Weights of a small GPT-style language model, trained from scratch on English Wikipedia.
Architecture: LayerNorm before each block, learned positions, no biases in attention or MLP.
Each number is 500 + 50 x the weight over its row's rms, rounded and kept within 0 to 999. Layers, rows and columns count from 0. Numbers have three digits each. The size before them is the row's rms in percent of the matrix's.

# layer 2 attention query, 128x128, rms 0.0704, rows 21-120, columns 64-127
131:455487393572465520565511508523543507619575508568482526512472559504483566491471515387570456477523519466565484518495519453472356560556615510449460483487494451381562456489475483577464539473530477
113:520558462467500477425579524464513460552501417438532543524547531443580575428455418505474460496571516541392543480467486504550543534375449480495505579542522466569507503531428607583555461436500545
107:442635524508569404480462475493409503508481412467543447507511427494485631519588484598445577527550535660537475526547430447532547542422435474564445517474546435551550537532573420458529469540499535
089:461577512515540488460548555462496462425510503484478500469531449558595495577633461519434541457498464559523527539527442502604579504391394538500546447565531472637532553536532544517402424583485477
137:499543576421524453412479512471437511452421479396548503489496447504478478456564508615425559513462462564515521470506460554566622499426442491528540542518524465576497551514576494435527497510506555
117:503532551438501464420496500466471476470420458490495518483529438482456498499529505654445591487492453575531472443527450540561600473469446461537541517497535524505516481468476498439606504473457548
125:432456495483569475534545540497552482461446485581447377525457511522465459507630458484507443441494477527469566427514492461497507527459381575469500526493542581559463529555561565563414510606511460
128:381567498513600415474504536444440501460484432548481458528448456471445574505592503643482546495507491587521480523552418501519508608469444530497465523506534488497542519540613516487408497547577438
129:480570541436537415452469524470427501481434430456513479490479447511472520483567492664428563489469432568532504448503468558592575522466454489506512520529564463570498533525569486435468486482504512
135:564533501545448587536486455516510517527555592471514526512539577486567496555407541401527444560470531474486488458464540425422440461455578445473511460456485536464472450439480388515546496484442564
111:505430573511551503589433506502474506430421505544510443467452408567460459476556508590517486424517407499512465502519541502451546503593566563566497532502509540506507566459545615462507503568494424
126:531432461489434556553567514564533477488565575507457512519489563488597468545459461374530420521484593468511564487463536467423435513507561487495493456476496534511442453476499394559495482562502462
129:540461461456476520507579554553492419591549538460478525549476582525527455429456424368504389497519527474567612525462595542459420593464533505457487474512504481486469484531600496598534457516480487
116:466529482471487432455512563463442407516509478523442467516566511488462522392529534594492599478559519519607488568560393599517494549443464449483478498501522504442556472515524542487562452410588421
120:513580522469547410452449531439425510477459426458530464548491461504445521511592497655466567470480487573523452495528478513580583553469441482537500532511566445544562549488571479437466463517526518
113:472507557478565444458442512492523556465436469507499478463452430524436479511623523606463572463498438560511438542546482497563572442484424491508538516495565523525535544538496539418452523515519525
142:426584484478588393436476498443414546540501408443583485502455472496428553518586529615484547521489505600572441478530476452560579583507457492527457536489536445507538488494586495443425530495541546
142:533551456524552533444449394545467552578486540400623530528526506504523601507407573475482527523498506496479454484452603462494513489478605465488531521485501509444510485465401445525575462491399631
117:521467598431508536450512502537493461465474517476567495520503448529571394507470450493439503599511491488425533466473471553549550432452431512515555550486552603602430521544472544519546429583447528
113:544387431443433506524506536457506499559558572506494504505512563520498381460500513354582449478476531390462527549408558535454423497537529518451513470461421465513442503509466518501486584464487476
124:531381471545476583532536482571549482507522594524461510462533558511564439516412518375569445493495517439456499553487526466416399429563532484488480451488443585484475453477428496551506489475505468
108:452443537481440475566411534489475515510524593494534505484516419563475380457549550441519572508484458460529473582492476563532486481681517549549485477494425472538536496545574522441447529531536457
100:586434439413463554554536531436545462583551582455489544492590549507504441480458462374549385478451569406502538495436607553499425477535553512486527479468447473458422481430495429570503472472468469
130:526551570543541507496434483503429504478524486434569483455535509476451562453417614506495606542510539529477456570481487481470510496511618464493478464422532488466555541499425479460559426483502498
111:480489482477501499519543536498523501479486464562510483547459468482472574487581468627552548514459443467492552471535448544560468532557461471492473558564503475468482537459455517500512493437583453
102:554544533519529515524422425456448512474607542529427516498478468518551492587485511416496413564434492571476477450408495387402460514435497524474491509491451437517520470485637453441473406525514444
103:611544523496476487551460381405415534570514486492568445477509524514492511504474512416490493493490448489429536519441476494426499525527559547530503527399417451492549554497548511507516445477448475
116:548450463464456488500593539474539433547478588503521538497486532577482499481448439431490410438452521420614550483416495619521455528477514548445540493514469486436531500497615543531529409526529403
122:549563526471553514522541512430546433447451496597476482491474557501510505560470433534534431469500506478464569473438420430452493538384430563460483524535545574503480535462533551483477486507552373
126:572415451502509592556618547497572492498499576545464515449495503501556490516415477473538329477475552407472561512452584480455442523460554558484534518517515558462427463452514562491469472559497366
118:583421501532427587535535497503582546527548615545431556469507479518488460516439527463509450502466425354482492514498578515441408437545523492445587497503412540472465416462360556522515451427461476
127:489597551450547428465435502482455536482426445459517493503451422506460542507597456641420547498474432589522499464509487470601605513435440476542482577508574485548516558539555474463473498514480540
119:530428456522441558518518473516546512563586582524500550482489571510541421530439503331551440482451517437501509576481555511409383452589569487446511476500435503410476472492453491535480546456484464
130:518589532455532417413453502454417493475450436451528476507510457496480549485573513653441573503532459569521485471518487517575620507444427487561518565505569416558521534490554480456502508513486554
133:544602507502480514489626589463539444500513451496427618486488508516559518554532444488434506558411504500538570458522506505563451538400420497493498512525517451582517487473593514521547496493510546
116:421480514550534461456494534529395477488518463479444456538588494472422506445570594507534654506491603560530454610547467530482485512525503430473431439434525447454498467537485428517460563407534510
117:418504461482500501418600567596520451497509452508506484563469575453550552486512491484520534509522529452435531518530495549579487552501442449469449521466547549546417560560439548580524573528572587
101:460472438528429519483487538613524526517484471475542483572508495466497546443556458529497577503515533475447498491489496570607570447565474504486547473579492565540471514544430414484434527568475543
136:450600504489582402488454491456431559523443435434600464513485481507411552521534498604455534479471490619538440483492456459602593554476478506559476510505545442554544531502590474457480556549494533
099:436587509515586447468422453558455513507485410431597480520445502483503621504519523533412579478515542660488469488549473392486581559440493466524446481491546455585523488550526406479506455510430609
118:477525548477429473493345536489400595565532491462516438532571432502534506446517514515463638513594515538501426509517445505529567425513551452546490555469476452522538472529437551467593497434492585
123:508454504504536518505591500561523441423476498509496527499488510489585421528580454384497399561440517535474530521501528533482506536519364545506532472466558592562451575543623494545435477604476515
112:496496495574527514603525530469443503524562572480530490463426580472471515483433581450594494494468584496553523532450509448391461521509618510457482447465468454439458446462501418485490510508549433
067:449496511495569487425534464550521531404440560575368555456504494485495573458486522563545544547498495494480520526512509444529450476406503442488455519501470554464577509475514534498525557499474450
091:480538527489490546496472450655450503470502441499443431566461517495513468549513508537503482472499530551482487520485489472459418502612454473555432427480567499486497525500494434535473493507516510
090:509520457465571444544524479361486508475458537484553578456479486508462532488536485542494490535479460496524461455516510511529606541394553500487575558552483437466527455479511539454514485469520488
084:514511449536534491475574497411515442516456535573409495509493455481559554495518461447484458490470474427484569569555528517428539487403496483436557475538484568480560499464511566476540459460498454
049:545460429450416530457507473546517515594520503442597519561550467522464527528439618493475504491452471472472599511596515611569514516457613573457494537479489511566505428467459471546558553508452481
108:464476530466523522553480541654480530488517497465496417585469475507493433478552496532513523472537549560466471505461509474492483487610496471544451459463516543528472525529484492526460518519482477
056:563491551531515530513436444437520475428537429514511478505493532563484504496393498477558547462526469512551456493431494464549504527574504518549513478570550445564516570466585485482524529487463530
061:479526459477497457567541467465541491522470484472492519435448491502512481540489463552528504511557457529517451529520558460479642512552531460466503453575478534502523466467539530475542539492497556
075:412464526556455497485477539398534463561551534472463620471415513483503557474460550532452462549417486482479505481496468480573479473446524546515503578470466441479469433465523542466540464476478407
110:493491560489502503541474541646443536490508439445527449526498510497451398470529553545496569480522554549527485503477483524541460509611540440550423424465600457520510507512506479568469498528539522
066:478536605449500419476449499658478606448427477470512450473454594485442471496484488530492450442515549514501472442465494419531528515612495491494457497503509440523493572469518466592468498513514472
071:461484465439448518554483537650472561579528466480580459543486468556430433478486467505467540458478536550472467457488476525544487514556563543527505547493484480510444504502492529583477559516517532
102:536462418545473545468544499333494421505524491514490572441507534530528555471409461483496490516462469494450560524520562514444468483379515510437567539518431496473491430515494529484604464523464498
071:512473498564434606502481483588484507508562449499484492579507451530505532461423487423516529444518556517566553526521436508487422439622476447518486500493504565561512475512498497555503524509513498
053:437520572472564510525495453508469500544505477472582457453533506540614404568512476426549538388525548521610496491421505482477561509497485574492498407552478397553500545548565585462438511500473517
076:452472509457489541501493486376490496516460539479498550443479484443457551462521467509470475555430400491480524542492524497497513480413482463480498505491433610536525497486581533442548546473482506
091:478518446514511414485543515379507479481485509514556546439535484521453545543498480535544501536454473472473458492520523530553585483406502558481581525520480473473515490465522538435529488435517465
079:485443500570456523393533465433554459450495585503452512478490515475533563413515551455526446512507535454480535499556463508495485435420551523469514493503503551440501462529473489506565497431511472
048:418537535509612531575506418487574450452548482502476465492489545456482551557462450539528498519510545532502496531462502450490537461559477494467485371505527499531486582516534439483413509427504416
072:480448495544459536498498469312527487511617465505557533512510444496533540449502508453522558579451423462538475575490482507463486459399528516504496514481400464485474412523490582467584499515470489
092:557556462533538371477471501354505448513452446482576568401542498502450482525511522528546468532488474471500464463499520472522559558422521527541530513529515467462496455473511501455487525476527490
112:499478521480492565485453547691500500499515479533465462528520510483488454517473519515506518452516574544479510494490507448496424472619460483548446420441565520521493503490437434576440522483483506
054:470458509489521500444470460525505535583532496554538468487506452510616469477451481530475481482550547479467586493504530461544507509576606513509517486482510386581425518505390518528446441511461515
088:511549494510550386481504551396523435468421511472609562439528557490533484555480494519522478495453525522473481450508552506484553540496504506551536477482529444499495461472488503470530544497471493
065:543414510566489509490575573380473415517447565517529543483525455468493534435485484465484537614450413461493551489544536507413475534470513507478541534487521545500504421526529509495541498501484532
112:478484441493532515429564490361549426548495547496500600468463519513573523498422443403473470516489471466459508518529534543470490445425482499422572547500455497461496447523489531468546475441459494
075:513486449582500565478558487369512422467507517539433569457500430472578538475480517489447461574532436501523543477533437507533500455391464467507531514540453536417572456470475512426613491512522463
091:495492501564536443442478500326541458522466515493581596406501510544495588485510537525475504515457416442498446467539496506564545492396547531507562524472458448474505480543512516455556498505486451
096:481451429491438573531590516344577413522554507527455564517490452539528608467434459476525495553503451428523583530498516587472447474355512490429553539479390505486508413513534568487569456490456449
072:554548491455412499502487560613479501558485403421521511543527498512530438503499488499483514469500544514539536537530500545502513572557495518536456491493474500446493503500517491544444496509513452
067:474481509485458579507515484625505494533541527527401493563515552560647507502462419455539541494504555540549592503452516479456520443558478443489472447496407554554496470581493472478397488498507528
063:455575554539555446497426428558522508476479473568512404464511523413561449559538540565555440558505538555487470485448489496477549539537503527534456499559573422526514527497437377486399520517507537
080:550457480399550481532454549648471590512508526522464484569515505532496483525533527535468507496542578487474484472497491515487537528518446481508458501472506451450498533498525464524437568475530541
064:520477464499523534471558439485468553413410465528464545451516459456466516544566518585538538554518386495550481482515539497475483555491500416451497549525513623453512468407497478463537481517546483
061:452507476501488437478518532521457495522489619475496521451562494487516513418536557518510545621503429503485485476492565481530600490444458558456550495571419525497481450485545516438537478538472404
063:520399561600550476524516481505526413543533541472545564463453444526452557466504516444605574464486491475531609387513553544578502568535536618566450510498477432512515466547490523482539618482522384
076:512411472555385550487550503352527470530499508484527533508483500501492527462479477498457528541479426496493556494544537581539409439394536495496556526471423484465516410510455494447603465465479443
101:528533555450486542498453526671499566511489512474491451495512486465486456519563494513479513449521526567511504536505465458500480504620457466546416495452569554535485515497464464513432552526490534
090:507564503563590413503419477416477494485447467472571515437495483486464494519550533561525460466459483524508450461508495486511563603429494523516507503530546478475547515467554472460514513471524440
066:532456450476469541478426507581461550551533413459526497549483488560550469444461479537484536544494463489516502455479462581549486559528530519481440518505513491505473566517410502525462558502574607
051:535457492441549479471505565473468519563588541410552542458483524551536497462490499458501508487478511528545501482550425547538469498376519513545505519489452529568454439419573509513561498592496474
052:560489384505462583557499440423472519406471478532481586516477452535533526495479497494459545578499521428536536492519374497573480435363539457477505442465434583509547503544472432429537572567514469
075:524552484388473470511407458619380603484501501521454493499530444508496385521482493527517483492542542542469394473463442472534538477598478465526433512497623518454491556434497456509441518503564588
074:436493541550504500517572432416505460530477548580478587447484500408443536479566584513513554530482428527492511502505534510445502519426508490438512508499482570432500459476462472403518490526546538
068:449510479501356544433532420333506456448462457431528464443431478458388534392517443584460570514478409505555493552484540473565470515558582483458497454460497485562492546542510543515565534541467519
074:481557523459559448588499533645468483537523502493554434535507545499485446521500492493451442447531614535464432477419464467511507475551438581490471488540545466498444527522484442516408504480591545
083:533549509466508490497445552576466571547530506501506487493514487481451452512521523592531488521517566505463449483494440496607523566506491523537408490451601457498498550460525493518466524509524520
095:510535530470490501537468479661459551508494483471502419559520469493477438490528523528519529499520553539497505516492473510495517565629474484578418457436521487530475492518420459524433529526499507
075:515551473472567476475456470586505525542543435424556450503503449514545468577480484488466452456510587552506523506453511489558453516538473548536420492473497431568478526552475439536462491508451477
071:568487505448550440557464474581454525574561437497552423506545515522498530472497514454516496485567573481485498524473450503595540502612538483534444446502501456546465582541537513502481490542474500
108:490538478505534401483482451361465465503479495508522533513539503515486523498535516547487463513496451439526463505501501500523576537446527529432557552568462449460531510496554613452536466491512502
061:521448486454484501576504566579504539530462532463487533586536493599499436461416471533554420429493612510474482461482457468513471477476515438517489608572501597407527508516492528560471509433593516
075:564542430437495509515496529592472561464482426559445446561443480528564459556496497535539452488538557508509424582488511438473462492534445386528543477514609516584537559475474484502455543475463534
062:533477408386494442540517595606493563542547579507385568551562578526555487513474504501527447498471597438489529502563488515490515509448500501474465567502437597461548499452472522554450524518543511
082:467494499454532553508499534655515529540504499502464476570503511474528450547523467472478512488518548568515531450491467485485462532594455497533435444482528527539513518527491427520427552527537541
071:532454541433479507563542604454587410593552521457547513483533494494510457481567457425424524607474488452543454529542496521480559566474398457476492442443453529513503513537540516517449555483440634
056:490546525442506439472518451596491537564572481478598525452460495592567472501426449469447490406583583510455499489475515507541499499493485495489485452466483404478436511465563580526488472528495454